{
  "num_hidden_layers": 8,
  "head_dim": 128,
  "hidden_act": "geglu",
  "norm_eps": 1e-06,
  "rope_theta": 10000.0,
  "bias": "none",
  "init_std_down": 0.0
}
Each number is 128 + 24 x the weight over its row's rms, rounded and kept within 0 to 255. Layers, rows and columns count from 0. Numbers have three digits each. The size before them is the row's rms in percent of the matrix's.

# gate: layer 4 MLP gate, 1344x256, rms 0.0736, rows 1048-1065, columns 0-255
# up: layer 4 MLP up, 1344x256, rms 0.0762, rows 1048-1065, columns 0-255
# down: layer 4 MLP down (transposed), 1344x256, rms 0.0662, rows 1048-1065, columns 0-255
gate1048 101:139119133122106130152160149154094159172088089108120116086138162110123133095087098139105121133125118155111099108140136124172106143146110113102137107117144165136138117121151102123162145142137098151112124137138108116130130108113151090101155129143138123166120096093103091130148125144131081072117089173146134109121108102131163141155099067113131152140177113107112134166111088141129087120123122126131126112126144139145149101103130102121085135149098120092132170168120143156109111128162098114136115131136131123156087133148164122167149131067101102146145083114140114124098105129110157118151125151150124145106114139151105142128127124188108116098142118161193120124093129057112103157119138125128148121065117121152159125145144141135128130133133146169070132093192091121123122120109150
up1048 110:131086131141103101128118105139123123167154125124137126094152127143052090120145140091097120136154105133118131142131097147129114143126103142176192153160116117063108131136128128135097159146136120123120140134163097109135120127119096137134076120162159114132133131164095106104124110104121161137109083131142122149136130088119145135141121120120104130142144103164140119150152102083154135126139124106147131088084105119079106058124133141149088077138124122095143156153093116131099122121150152125106154131124137131123115128132168131100192115128121162100071102154121126149132131089133136137115120109128135135184085104155094119122141128138154119157113140160163148170125185117146086092118108080083129159146149146137137168128143151141163124149134102167145111131144100136111116123093166
down1048 110:127132126116110100138066111137086095134104136103110124117131084106149153142149107126129113134115114101111116140104144163099126124113118188130145137170149130115158178090133104120102113115142104151100082127159150152172149122148127143141102116138180113141152100101133137145139134102161130130118125119122090124140112144128124140156133129138113137106103173185130157158119145120131167119099118153150085135126126131126129117106127127165142059132150091150156097101066097105135149150110143112144118101155131149155106152096136119067110135123143154072134125140124157169130156152133145159130126156154112133162138131136152111107096138097138159151065102142099135148149132165109097086131135149133139131195155106115098165168152106128109123119142150109118110162126059123107104099112102
gate1049 093:125142145136140111123122136163110175116106130149100137142127138116123140111118092141164141102119149127158134111100091124113130182132160108179084126142166133156080129143106120167171127121103123088130122138097120107108127130118116114156128111125167136113128148148177148105120151115137065131143135104117157162169127153120138146146126138078121142143145169149129133166119099135123149098091163133123144174143120099197085114128151154143109097139136173136155088129126095114112108138129167129085136086116162093114126182190111103121173148159111121156161106175136113152167147130098096122106140118149108106084096132125131146101102085128143126139111099119146116127108139121103105147128101127156081135110133159135084147093132103155119091103131113144124164116161095122128137135081124
up1049 093:143091119135133178121053112084122110140149150115113148110172103121135121143122121112118139135156149108117151093131142135106106112119110113163163220094109146091136096149167111126091134100160123130134124125142157099140159100126143126119148153174180131107112106140131116134114141139111106108121121110159123125159131105129138116076166102074100102159162157156147156149115111119113149138130143123147157178110109120095136107148099127069111113178146138121112152118129150152091144137142101107095140119139117108147136082156145126104138122087135110149114144102077121157137123138136149134114098100154139147158066119143104146176145144145057110160146136149128129083128142130140121110150121142143132104188112125126165104117169123120125113138135115129096142114154116142148116131164096
down1049 097:132143166121167128092111143121155119108141142120145143169124138137083174162106080112162129108105128120072120168106188104128133161146145098124128109135118172116123072161117145125148092115150126131120131137104152065124115135128113132161113143139142101150126145164138151096145144142095141173109095136132117151149168143126123091165140092109123176170070138141133142143134116135116129101139121108137150139151157117145143092116163098115112113119138150163116052142137129079147130101118142143123093146148151107102165155139098100152151144106167094158130146166134139103101105131132105081117098124131123146134116155118150120089147106135115113136124152104141123113117162137117059160119133140155117128128102124140103157116153131090102132145112138132181121077166089122118165154115127
gate1050 099:131144143115111153140116151091101146089151140104125134134167115126121163109131107125127127172092127137143141135133113138133141127175127139129141083110087109139121141140140088181150146166158103112168135102135163079092123068094141128129142144132124100116143114157126141105133168122119140106129171143134138088104156094112141088100154146080093153076154119149098143128093130112123133142119114136168126097164095166173118112071168136127098132085122120135111110100145123120098133117145147158112109156135118136117130132168084119111150106096121140096128186117122144105120097153115114156140108125132131121146148144090133129116114119122193155137166170133162125129116123110162122126117156149111088104078118080114098103115177111157126064114137138137132111130128088178132146164145136
up1050 095:123161116133141140118102119111147191144129132095164165133111122160159124086167122124099128143174091149119160100102123077141176129144153163127103113121133141147121132136131143104115100128114144130099120142125128138095099124145118122108129124179130083136145172115114118110118193122148161133160116146080131127136163135128138119125143125085184122116114121145138121148101129116100115107093101123094144115133121118152153117147109177098137119163127127129157114145127140129093213103111153136159071105117165137136115143128087118114096126142156135118089155140109138112105154148128118105170116131164099132099133081096145179156099124118115114101126132158124104117121140150147087137145147134125130138081095145141179130139153109109177095145140083093104112113126142137078176137134084
down1050 093:125129141163153115108149147111104122120108138140147089086141105104134122140107112109116124117092152123132099161141136154099106157136106118155091150104159135125111151136073116086084131148120115111120151099123131122116097135131120109140130133081151139090143127069119123132152102123104060110071152108155148156167103162117161177134116131126073138136150134106113116093161115132115154129172130120141114134124168127141125122151148085151103104109126143127140120151151132073121122167118131148128154155158143122119093126133146111121102085122122104098163121132154103133142104131104133136127095145121156143133181139156088154150123151137094119137139134101140179151129114131125181120127108128104183126162191121095075121121143122123123194119121188145136164161166142137143077112142117
gate1051 105:140122169127106115128157140125140128162149118124138179109145132114132129156074154092126147073117098094127122126130155109162082095125138137101156135126095121163140155150141154118104111083132122104115092154125150112107141107180125159085130135162078140140118112100180150146128114145134137175183121113145090116173138163161127125129121097127164101140111147114119101124137126134139135120141094069150097128117145126139153111170162091108118163151130142126158143132147137155134119142121130104176138126159136150141105100095119114150126107117148055148130164130088110129112139123129111153173144152125135144113135136056112138125142122118107115070167118178103116121114127114121152139082134131125105099130110129088136140129109097119188145116137133151093115138158136158147151071103108
up1051 100:153134125125151122156125140163113141126111172122109094152162084091151131150109144159158134179136157153092155166106138096132137101118108109121130107124154162119108113141127106112135121143116153155131148103113108101137135131108081127133087137132132114173114158121124137111104134148120096109115137138126075129116108085120134136092135136170080146116139111152158173104148116150147126113101105132127142105120080112132140098126072121142099153138147122154123116085090140070116134143199150102134117092132135155140112166158137110143126109135157098153158123119172144109194111135110105125104135107166154074108143107161163112148155118100115131150121128149153106139162133133083120107124095139161104117171141158135077100155131128134140118129112150145146163107160115185178135106137171
down1051 108:126114096145116161160166120127154120136131137132113133118124129142125145090160106166121115141132096122091088116169121160136118106131105132136126159130106138147123123123144153138130092161122125103122139156138091120101175142152150107191147142104161117092159158114108156096122157160124123146189168103144113135126116127147146111145129107132101170132115132132124125122140152091135117134112140105110100113110143088132067134116118147153152120099124140158113128129178155166098096138083130162199195129150084132122142111116102136094106129093099088155143108144181161160106127108127115147124138130095150146130090081125085135123098086076141142153137127125133122160164171112122139107182115170100101131129110124128120109149164073130139084151150135115096088141120146111119137140140122
gate1052 096:119133101152138110127128117135166139099118156133089151136150145131141117104156119106123095094091144123142139127149118104128164128112130114143112097142111133115137172151070102148128101146181156147097126126105156131114127096126137175116106125140125091129153129166162098155101125129117146109129188132146185113146104101116133097124131173139129139117137106124139104129133136117097148115094098120132074169158091120147109094127105143113145113175134126170161106152129122153098113162161145109124103113174104135138142149100169117088125140153116084131102131089133135064146100132137123107166109165155112153142104063128171121117164114083156147150129112153138104123138151122112120142114127148192128163150145134179099130138100183107149102111170134136126101096135113166128167129132148
up1052 094:095128132134094160174078102108096102141163125104159142127141137134132134092134156135125113156119146128123116131089173139118109160111144098121127144104183138126107134161110113153152154126089114102149160120128190113143121166141144095091107136142125118146085137144114139123143110126145148099157119148077094116144136137114143143142133121128111160139115186119108156053147163149080136142092115094121118086119140123093153154105144121138136114143131084126114106162114085093116181137126143109093144123113136121121127112136097144180128060125109112112086125119105155160124106145149112128156126140118164123100161127130127157139147084131128148145103111143186127111132140161161081105155134127112182103117094163096116146135138153138142130117137117136088096141135113123192113103104148
down1052 097:134165099179127101121140158110120125093127156167119125160104123163103168136120141129162129156137153122163109148154126136133080146116146125140109144124123145131098109066104129136129105137093082131106149166149057172123143162139113131144097107094157166125105081129109095119105150117149108138150089101105097136166138161115141169084123138138161098141137098140123127185085094149132116140132139118141130099093134135135162109133094098118143136119119188102114169167142128142153106107082130146129119145105177124124155141141098171134129100141114137139135098146114132113149133113106115161121117164093105176151124108155143132099106130128111126172135157089126103174106113133135087131150128133095104093108099126121128133098140128157080105153116100126121139118120121102123115076166090
gate1053 100:157086109150137138148101171070127151152125134135085138117131159126163145125110126140131102134127121076175120139138120137156115188133163103114115147131137121097151134119121104170154137158176106175123132160105135175105148173150148114110132160133136164106126131098117147154171100120140106120106093150118121125163115125099121131115118146084135150081156134129147164125130116146135087168132104132134126102097150109122131140093147130123181132172128156134123095161173109133155114112127117153125157113105124096075128143119085148118112135156149114110107142145137112118143152079107149092126131110115122117107198121128115131137127148085117141137177169157165167099158116141107117140103108131128149161118186122168140134132143116179103086118112097124135168092111094156109141119137146
up1053 096:078125158116086112130102126157152120160090137099100161130141159083127146065174124104120177142135068114160127101117111152070159118137162132161095132114166116164104136144133196150136123121149124098128097141109130139096125138092131087131126137136143108132096140122088146108151173139119123118122133126126131122087097141138118134138138138107185134095095141132127123115129130114129150124050144124115102098099127160118119134144139105172173159159133118159095128137138086116152119112128115086093124165116101120173150109127141150106151101132067142131133101164143136161143158093106155103130134127144150135096146142139141102130170110169123140123137134154118140099138118136178140141120124093162141117090085141119102100125150147135120146113143180115091121130144100105133134129107111
down1053 104:177136100139075133130102080162097108098148108130128139115114111104073137113143096116132142112118136110100121156120106122152102098111153123127123134142140132132094133111155151157136131120092125133139157092107143129143127140116170149116176134117112125130133125128138113072108139165115135071098116118142117108166151161133167122123093125107154131142153114173139128129106187108121162124094132102121111146156125139151107136161124093096104124121140112160137125128100114114101146137144128147167104098122123168100104110179163172118161130097110192135153123130122149102156140129182112166102124137085123154144098104158150165140137134098150134079106126125077101168136117087085150111155102120164154098165094154111128105124097121172120133148129150141134094146156149163159100166100120
gate1054 099:127127163109110081131144104168105174100092120147126098130127133122148128169132075154101127087117130174106111094144128183151129135132138156146124132101105114159087112097128121112106119116127119132132142151103152125124157154132170129160103163139175100139125113121137124168088150112143131120128163143153120127144125161083134070170139180123090119120096185141143133129083142152088103096095134141104137158099106142137127147105166163139154114156157138127139103155138142096127118109098138084109120131115103114116134122153146166157088165118109147164146134118086116154109170147094153133140118168142092086122151164123113096150078123132132114126136125108162129131181116102130117138144186124111155149131112117110194146161089147134141118137153149138123130116142171153139131122116138
up1054 090:138091126119141146123118139149117126084115132142107132106133106127119134102103119114104149154135154132165084088137170168112105120131118175124135114110136131126103129128125159113122152107123140174109124160083156154098149154078153112113132165166138063135108111126160105106099168165137121086135113130152110105099170127090124109155151102121136122121118211148129130133134120124148104076111148115115121178106102126138135140134135142116148120131163128139124130113136141130133141099148131111119121139113081097124148135123110125149161108122151134144117196138132113099142141109127138123103152095089125141167180113140124086174112177180175114099101090161135139142098106096152132132142110116088163104196143096120130137111155115104114133151144117119167129065091144130126131155099163
down1054 085:093133113136123144122093141134129115128098136125124115095131154107086126094097151139170112127136145127132151093118124103133108077133119062108127082167138146140174161157154145174151108121116107100136124137166126111151085072178140129098135125065129159133136131116114121130117113149116092130133133095155108151114141133144090162094098126119130121157128073128119109136178139134115115159126138123106121108148157068108135131142127083135113133089136138149059164112123146116138161135152135131102119094138141148144114160159180153110117120204128133108134145108101144143075106165156114151128106123096132126141159150107114148139172097122138122163134148094140123150112151131107176122116115145141133076114137129087059127133132144116137141139098172144107143129143121136157111112151143
gate1055 100:135146139152115112126111126135107126101145173143107124128099128171132133120163121166111132162157102174092147152143128120103164084139168109136174120130091194131143105162117114096074151128139167121107097115111075102090155164100148090166175135144136096134153137157123102145150120171134113138159118110103123144157181167116124115142127157113133125142124114126076121132088148124124165133165158122130139135132117147155145134132111123138077130156128135118119153128110136127133107098120123139186145108096121126158152144134112122091117091129139136125143107119123104094156120108141104139133121122142116082112139108126178111136133134143094130091142140108071165140155092127182110137170116116136105131131101103168134149180136089092133072123148121128128120073068121148124150131138124
up1055 094:107141124136119157110104073112114115143122173105147109160160126162147109112164138129149099114116149142120147118146105113176076158135156108109140121122105083157111158094145105154102123136119121114108123115142139112144105130132152136145164140137152129116145136149195128145088159112100178142155117143121127131152160128090116104150124147138107102115130128112137174098154122129094109115163141170145138127134120076131125115110086124137107087140115116117138142134125121131062117128131094117107130086133131147104132129076149146177118132159096130106142151118108164104130089144136068154107162164143153134118140138143159129125130168165138151132127102090129128141085085093114144101107134127096151132109103128140148094165176090105175150127120173130093163179125136143076089096140148
down1055 099:138066117118117132137130174144173119122135098125123106084147095120123124142112134102057099107150088096128144108156142132080169134101129125136133131113129167135122120184097119124178125091161134157133151157155070132121117117091120117132117117121143111115101112143141141115141118170143138116093105103123194154127096106165160131118127120158087146140145111129093143133121129181106131131088157091104127158103098202124105134122140145140169113113122150094118160158126146125118117113136166176130141168127131091116141088143102093088142099113143117124131134109130083099125172074137152105141121129161128115126131126100112116101127118081118154144137154133104120130155103119103092131164108118143117100142142118117132091124116149169066122143142088101134139129102133135154159131111121
gate1056 103:168136129088153172127112103126137135105124177126082133113111146107098107151095117116167120101162124134171074107117141127108178120138141143106149075173144112132134092142115161104156084156120117124074165127155176141125125121153130143148134139174131188121152130088156104112138083146089138098112151117136166115072163100137143115132146150166135118134097146115106094103110136151116103075145094086127099135104109124137100149097117131095137154136123123115097130136118085117134139126105120116145138184175143152097082111155116100152101102112119126116116170118127116107141147127144128121123130111150103142167156087092142146155143117137131093147084135136116095151112146122132132156117103081153152112138156116087092130157137130108107171129109117128128146135151126144131125092161120
up1056 099:181091112153118100128115117149139132130111162114092149102114141107124170162125160137120104142127119099132136092118108122125172137113179115094168116150185138081154108140099112104158110138081099109149144149147122123156117135130156132128097032141150188134115094133169154139111105073150123146118118096160137107089136143124127118096122145138141146144170112149120133133154135118152123132093118160106108121111135115133098130145175154151154163091108166093119148154142114164116160079166114135171132126120116167148138104134140127128102124171138143142136116132130152103163118144163079120107164092111146128103160130149140104147128102131112157142096111122095124153155090109120114126115157122125094119165154134114109157115151102102116176147119147154123120132098169131148168147140117
down1056 103:124121149129118149139168091116160133089127092118144127171109122134145103139140129122105123158135087128136114154127102166132130158130126116083090167125140150093135150164107151113131161126143118125160152161127168102120134128187111129110140152158130092080128105070106093117113129083144143161111148139141133145168090105124120137086096117161082128149092109141143116089098144100144172138113127174097128168155135130156165130155083152147139097119150110142142132083110128111112099163161143140114142115093066114094113121133141134154132151114091105117114124145121141165121107103150124135114089144154117138156139123127110099114097129094099081165143180167133148088126131156125135111152127135106128094109125149116160110140125084135166107134151163135136089091093099163107124124094105
gate1057 098:125089150151113139176112128141136154113074126119121111110113136058135125094119136123146135132157149152149123161125095140117137120144163091106106164066129146151129096132173104091137123143118145133099137124128105117081103127117106120170115156134156089123117178122087140112115127166108134128130126126093142134135196122161145123153109122118110144109150139131123104117128078171155072087164138098131153120141139102079175105116194118125111104145090136133146108148090094089102125164150112152103103122087170094122104159113129114082120132130119123114153114106106096111162091144122127141111139097164142115116126111126138137111125179142143126114134115115143167150144130103140133084126089083118122128097159127141086133120148152145120172119158138127135089165164146114128117124148104
up1057 093:134119126099132133147127176129152102104094118077150120136127164129131122161120122144137125113139125106133127121183107124171080129133116096103146132128126100117109098108146106093129160112123138089115116151102157144096122087096071140129107120120154152136119115153120116145137102137104131132106090140129144147115176107107123107149113168170102067119086140181107129139102124125110100110085129108109127132117116131118141127072163162139157114111117098105154130103126126119135132136132091172118123101128146121165147096110141138095096130132152101139134128114143062095151117133119084116158157128094126126166138137134111168103140141117073128127145116091132150109141103118121106176130166113105174120148133111130139149133114135139112128141156132120129135137081111087149085141024062
down1057 095:132144129098133158157113121166153149065095168125098120131145134107131175120085119134145142145166129134122096102113179149114161116121127118135162150162123130088178109112110138133132135140138135175147130128182122104155081105150101149134140127162093116167124124118101139113100162134112090121105130178139091126079120113157174124141151094096092179159127074115110148126162113156167125165143129094103181086103121127124105131142133117138147110175126126116143133120111145118137112109111122113124073149131155115111145147138130088112156142125149110110121139159102179111105118133137107154122136126119125118088115121125142143124147106123097106130108106135143093158120211147127141105151107136114085114154119125135073120091146126136098166080142144152126114097146164122141145109105140
gate1058 100:144150117182130114164174142115121097151182175108131127085124094105110112155110157141098160114098100107166128117128192082107142155056132148117086140150170113123147132132136132108154127116139121109124118128104126103132111100122119168138116107084123124083114157095109112103132154096173140153139149141142139127120149098120084119131124113072097104097102076121128115105114138129097133116146151133123104174157069121117109133102123151146164141126117134089130096143110140143135116096135122142128161120124151096104134093119138136136150093097073151155144145137094130145146120097135109126130147125115127166126119153107125115135111163113104153134190123147158126202116124135102085145121128095129131145129153114101131141079110118111133096129141098167118115121108178113118130094150102
up1058 098:127115099139133153108113108116133101146091121094131117128152140138120115123178096139112114135131107121120143167162104137121139166110132091115185142128144123183106096101122138094118126114100168193136136120131150127166111151145121119147090166165157145126158141111153107128134103107072107127101123103151161118164106146136128160152162149150147110157141132115152128152125118122108157195102142131127177123112149113155107106090152139103125119146126105151105157098114097130094177101139141103164156127149096172137133140073111111152142145148127132121096098128135139158075171157115124133127104162159136093189133098105106150156137109114138141126087119128114122095131112114109153147156113131156173119122115159107149116158110106123121167130129114045143167135170131127118107146145132
down1058 103:123113131144140167148187132139097084126140144104142164072118157130152129100131126169125125113113069127130123139150184138105117131143135083112162133126145094175163103106128151095145167125135141106139134118098128133102101146151112165139166134129109131112116110106136083128102131137134139131096113165138095131115104145101104114130116150082128099187156123133137136122151135120153141089090124151131114160096105122105094158122131151140130128099106133162092119160132123135124106093120141163153082124140144135130180124109140104163144062115074106142141126109137157126115127106109149090110077112075136154156105092116127152113129132125145144136135132132125085173095140158150113132144144079146074131100149138086165111154130105098106120169126102122115121093144146084173112124121108
gate1059 102:138118095116143111107092126144141166124130125088130097153102127105124139105160077137141115127132118137148140121116125157107113123114120140143149150117168153151109079097142122119132094138146133121127127124132124102101153097159155108081125130133093136105090131113110123106159108177144086127111087134086138133126137111136163145153107121136114088111121151145114154129192130184099190133105156095139135151116122158129112172092188129163136099168168094109094139095130112112111110117118142132089150150164097113165124160141084105141167111137134124152180114133112085142127109099083129121146147133143115153114113170159103079098122108087122158168167134112129126124115170149155112160142121115123127092113153115136128187118138145200132095147113134122145158097132110134110136144124128
up1059 104:141115091104130149153132118162149144129147127128139119115124157164121149101111088115137126117143098104084137127125153113158123126079116151118141119132174166133102108099156126063105139163153129136124125126163144125119114133155159116119107097159121119117107132102112100143140101117104085157133141133111134110128123124121123079134076140161136115150113115132098117099123106162134069137167121116100126114154146136133105128092153136124138135156127094136149098191184128122171149097118166172068170146136126102135128141159105113139136143129161136108123130146132079130155149107087127134167156142124145091115161096087104119079141135070162166169100151083143140119131192141149138145137159098113139113123142155146153111119120137137082089092120131131157105140112137155082130162151154
down1059 093:181126128092116138113119181140110160148142174154118127161147132125131149119153139091135143095130129109116098148129121124113200092128171127126143140143141124091134159132086131145110134113113141160142133123121124106137139103112104127095110151159130151103109160142121135145144148093128138133139167102147119151100129104186150137137126153115120139132132129140110085125174122124116148163178079177111140108154140151111179124112091103139137141170153123107108104137123101168111132094128143103075141117092127156105122138145134138118108158128130140163110089166081115130114160122139108115127117155200183119134134108135132171134125112125113115130052104130134098119125129192096157111133103158134131131145104144140145155175102099116091128122133135114155111147149151116130101207147128
gate1060 098:151110122112086117105171106146143125135094131107123167102131156130104100124140072103160133122109164104106143143155114154115165124134140127157122143122159137165059099098175088133142127151104165113105162110148134154113128117146171104132079127141135148143101147109107133147126116109134116125128117072115146131103121133149126153131136117133135153114134110131109148118118175089122120120151150177133130101120113150138120129113070068151122129152110137069126144090160108126097130105093093154136191149090128157116106117083131145122111121088135117068108138095134153120110115113117097173130099116105104141091120116158144175140134126118069183144139166106149159155150162155101129095103176147120126129152116146172131132109122107152150140111103137097129100139114131104122130109142143
up1060 099:104112087112109118127094132109144125129132153124140112129135131126131144097097145083151150169110158137138119108101173106102129140138123071111116110139131172151115119123087115136121152128124129116108153133107169090114113147133109091114105129137132148086158145189137115130119111166176132135117134138134142156108109134137142112147117120114172099149166090170159113142120095088164101105149160114121154123112112136095088109109143141144151150123113121131117133102071138121149111148132151174154118112106134150156129159111118126128139095116102150127152130088131142126104063178128121129130192091113151127109136123117157107153133141113159137092110103092146144099124179149124099144144120174059104149179096153121147086131066146138157114112117088127141138160159130153113154168138171
down1060 106:152125150144128131146134101116122124140139107139150085098158125125105130125145091117140117093130146120111130164116136089140136124137153164128075191171154135121083154143147121102113126116138139143177063182134107142122160185141106144150123079116095130118155132098105164188152152115148162114124150078141101135130131136150137103151114128116126114096115167120127153109096159141107105152123147131126084078137110073147134139127153178115121135127113155109124144126115137089083135136098108119120143121097111140128131120145144115108122116135110092072114171107164112127130144125098129132125140116137162124149146130188099114107097090149109126145103134152169146124137146116135105108111108107163125186085112111123134167141081097108121138163149104124130128139067164116153130158130171
gate1061 101:136123111129124083118151152093163121103138104098134113083140134109093119167141154090067154106128179118156096134125147107167132105170057111106118128112141153144148119147104095112116154125136137117142116135121156136093136127146110134133118148105109128147152099098116135097134118150143103129112102120165100100180128129102113131105110114128120155140144149122113139114129121107139108107128069105140138073171152168178096093118164085109151151124139124118100107098146132127123109134118118137107125147113146097162128121120143144161121126117118094129126092150179153147145115172129136139156109152131132115106099079136120117137094162085124131136136140087110178126121103151079119135112193124128076097161143139086082160161114154098151178102162088125118113144105106144124130120105131
up1061 102:139154143146137086113162077140110139165156088081114187095136115138132134124128087176109102144118117146175127167156158113125099152165158139133106136139129186096145074148127099114143176106136171167126163162127126107176118112094118074128113162160102110136116137125128114135134131135131125155130126141136140120143105110089094131145133152136115175089140125110097157144120167152129128145154118111163124102117134116090154105146111109119134161152117165117076122123106137135141126112104134120142148170120135136143086148122115102140119146117142139143146118101142131147168178157117159132125093091098087110115141104088139143132122107142091107162154112141100136125101125123105092121103143158146100182146127111124105125074139129172190125146116171112156119135108102121149162147136131
down1061 109:112097097124142133163121140137149131135153162124119190127101098096100122153130144141111069155112135143143183155111068177115057159128094154105087139114122122164138134137122127116113132122181134100145131128161091142170128121119133136158147128150150111116148103103158151107143130114119139105149122128147109116154156154129133146129139090169166115128160111145116120161113133154090100149111122107110126151129152104102120169114169103129103124146142154122120118145155117143150123116183127081123118102169146139084109124144136127076131158123114113109140151114147122119169150077161114095123124116110099172136126146124143217109106130143141073103170128119134107101119134166119126154136118122110153077153101120148135108116127158131158130122150111137116120154178135077132142132150109
gate1062 100:163118133096153111096124121113119097141128125148183147159137150171210120142131145081123120119142149133174083119123168089126115142138128142121146128153128172130112164179111124130117122095190115111135102104118128152144176124085123132132130119123098114116140133167188105119179141126149160161096083124132157107149127146062126148097157139128110071148128119153129162120107146132096174109109143106121129182093141135127149127124140124132144104123109159110151103116124117169169141105083119136119112128141133113158137067142103108153121111101120119173125137136111100139131097143090116109114140125092144144112120154142090101137122092105122135123119112148134127123115114157124110132149187130081143127162121107113146135102133141151138114128100098103145149088092114072142105110119109
up1062 098:120120129115067130130128106147126141138106121128083102112127129122089103120099122162115096170177119128132151140133095119184142146141129134117114178105153108186106075114136143117145124123101144114140093141165142107114132104127148144139174088162167094160090128100088131097112127126125115092178168127121137124097134127141150127119100112113101113113142109146126132096113041111152101139151116115133154084128129106167121137129087122132096122145144130117117152118123108100086103158096109158137161141144134140135147175157099121112140100174167109131152157132147168112107107082099123075108134131120153101139111142106138139105130163130141092097111125093146122102131129109150142104085129123140104167093133172120070146184123149106086130142146133128138121118114145103098122116149123
down1062 093:137134126130108138108121130062120118145130138131122128133144121130107136146172132114088152114155114140147090105115140115112136118140133123128115099178120178149144117149129144116101102108148154122111158129132111152097170139105125116143088118091117147148132153124131099118119122143139101158103098151115126113147159156123127132070102088160102136133113155129136147112181136106163153119089107133148125151147146143126167164117171169115157136135100190099167133146124111135155149133110161111121165131142101144114123096093085102137172140152117143167119070148101139152110134112123132135163166165128147165124134157140094121106108109077117089172170116114097150131130098129134148176134143123120141118153072105092157132083143146077134129140103119085143124143047111127134114131137074
gate1063 096:141137154057146131124151103178179129121109156122135136157139147092123111129148104136132093123095110115127149110110159144145134154141114145161124123174130108166139119129131149135153099150125108129079118114135149071136079120121120139118113163124153129123112154143113097163100130116123116158137132136129150100113117106180084139088117152119090160157170119133085120149153138137111138099093085138126133112088171131135072134131145141150106094157060124113174094165096061139121173131116138125153153137128106123103153060151122116097173103132092153106164133113152180131108128119118110147140128151117142120121105121143142129145128151178115123122121078134089190122123075112125112146116134130156152110124103125151136132132122127109102124129110097125147126132124122115103127075120119
up1063 103:117161103122138138144149132132129093117126113076118116115098117106138113146130114108174108147100138125085147119095106106157121126087173134104108134133164101120160125103117138132136076141116103135143117121111061138165135103134120178111109128110106118129131151157118149100117158158130177126123135105157110127138122123140163082083153082165165135092065066126132110120134169130140124140105133143120121140146121157143199151152104112163100130134148116109118092105137116134132095131142148131111132162160107125134126152153145156094135130131138129160088160114124110097157129148136140089106157116164124102161116167161076098155137085105132112132135152161139102116159110079141078104119092099105100134128125123129094127135087150117097122126097167117135146110138166172135116144128077
down1063 101:127160132113142113098173140100166092109152150100102145128138120120166126131160087090171081101147129134120117118112146145144126152161127114111163118172145146116114078151118136095114113110122120131111124087096157108114079123122118134112099176120146101136087141140115100135100117162167125132161151174118127119104089131127110183124145157131131124172151154137130102172124172177102122102131116150171114115123176138125123149112065157157132139170093151127171126160114117115093146132103129148139154099136110166143130101158159134092104141104088105153111118116133160169113134150085119110167106172108152121103113100161120149093123145122101117098125059167111152093111138152139137155142108140104123135146137114145140118105100134092104118132109093160121163114131118109133123112139144
gate1064 095:090148117147126092135140126108104126121104073087111093090151123125146115114133126173104103099128114145122169146103144163134140130134081092100141183107145151129101129151090100150135123110139122126143108140140151099148133153126116100100138090093131144136142115102087157130124101136125171097130138176139150112124083153119132163105108127162097150135162121100116112126131091113150099137130162099156161155165106156076154111117104128111113132132100071117099107172138137151118151108141115142106128146157111136117125113120121136144125097138126105095109136077191124104116105113119114150107102097108168110132132163133148143117156123160138060131119153084144133108159113139151087111164124112137131141107125129117087128124066094153105136180106182170149115125139125155127093131165135
up1064 096:135117123100122126165136127132171114113118121145131147101128111151109107159110134144177151128111131173125111151124147155124151144156106108136160129144163160137149136104139121073133148078086121117160103143156105105140134122121126094139131142175162110082130131153128116149102138119139167125146118138123086126135163133089101110094160125114131154116155147077145113131135162112073116125147075138093090113152127118139094112136077147107149150131138109158093117129091149120147108123148120138137094137148169113153115107135151139171110122129108110145127103106109097116130160129174139168142106163061110161112146070138118129120121156130087096107141155110120157135129070135131129146111145180112116145105110129123114153151071067156111135103115095132114175119142072163166145106137134
down1064 101:079156077163111090122136090123118119161128117084104141127130131137148142130132124116097104130140131128097145088108113163146112106083119139122052118136137096115138140156130158129176127120132115113133180121104155123153106100111140178134090109115109149164120105079131118129134093107090110115133134156142129102148150120160124135134152108143113079121126140174134127115104119120133144115139165087163157156134142113080133173081139134143113118134122129129134131135150114156115123117062137141115120100088072113138128122118113143108137125113113141089111132117105144117138111103089140095120107087132135136140114150131173125138147122144165046162141100102112139127174144125142089113182110060143136129148171105124102091100120116139116138186111156128120111145124152165115133150153102
gate1065 102:122082100154155108138112120148119103134125130145101110103105121099108102107163141178127144140120104125124155105118157128169123084117148113164108132089088149129115141079094149117131154092098121136147095113129122115133141113120175117117095080121109143141137078141112127117103129082149114107131167126125140150119149102112094151139166172148169138141109099149100130099161134147163126198140167099152100162109114155158131097135157109162103155140085108131107102093088107106115129130145100146131152123083132132109107144132130110124119119116147143086095200101142141121134127101117159114108098126148105150172105093127166107091150132132147085087167111108139133159115185130113112092122130132142082092101150083137105120110116155157120153157117142124142119142150144122133136148138159
up1065 103:144117122121114140171103126079099114176125135165137151144177140126151140155145124110159178110135122165139091139119105087140117163153150089129134107137158131123190157119125139161112113113154104109150159092150115086158137052105136122120155193136131122134123172150119135119125105155144122141133134102170119145182102137081118123103112091123143128126118123137076106089088123151115119145126145121092119160168141103101131082115116134093142127122091150130151131132110131165139129112137130141154140101093098137127175145139119119072097154121142124100182143114158095140165135114092112097146111129121147112097105153139124113128085132105136092110137105116156133135153091092103117153119117099136133152161112099087140165137120150112104103076148125148133073123123145144142131133109125
down1065 107:082126113083110153119123142108128118129150149135134154143153097129115154146125146130126113079124147094139129126113125093066185128142108151090114123177134098150140106184144090108127113111141085106128109154114130174126132084125080129126136160107146095106127129120129149165151117145151134142189071124118145142110108136172149136095131137142104105117092141142150142104149144109113122086126103156109141127149121154160148166093124152127148098121126113124145165109147157112168095132118125077119097100169130103115193143108136151107129095162128131165080082112116111101131140110150112138132129127113118114164136167121137142177161103147129142144100139116126126121104183146162133139147103087120095174126108130141147149140151131084133107117133129123105183143100092110132119085127109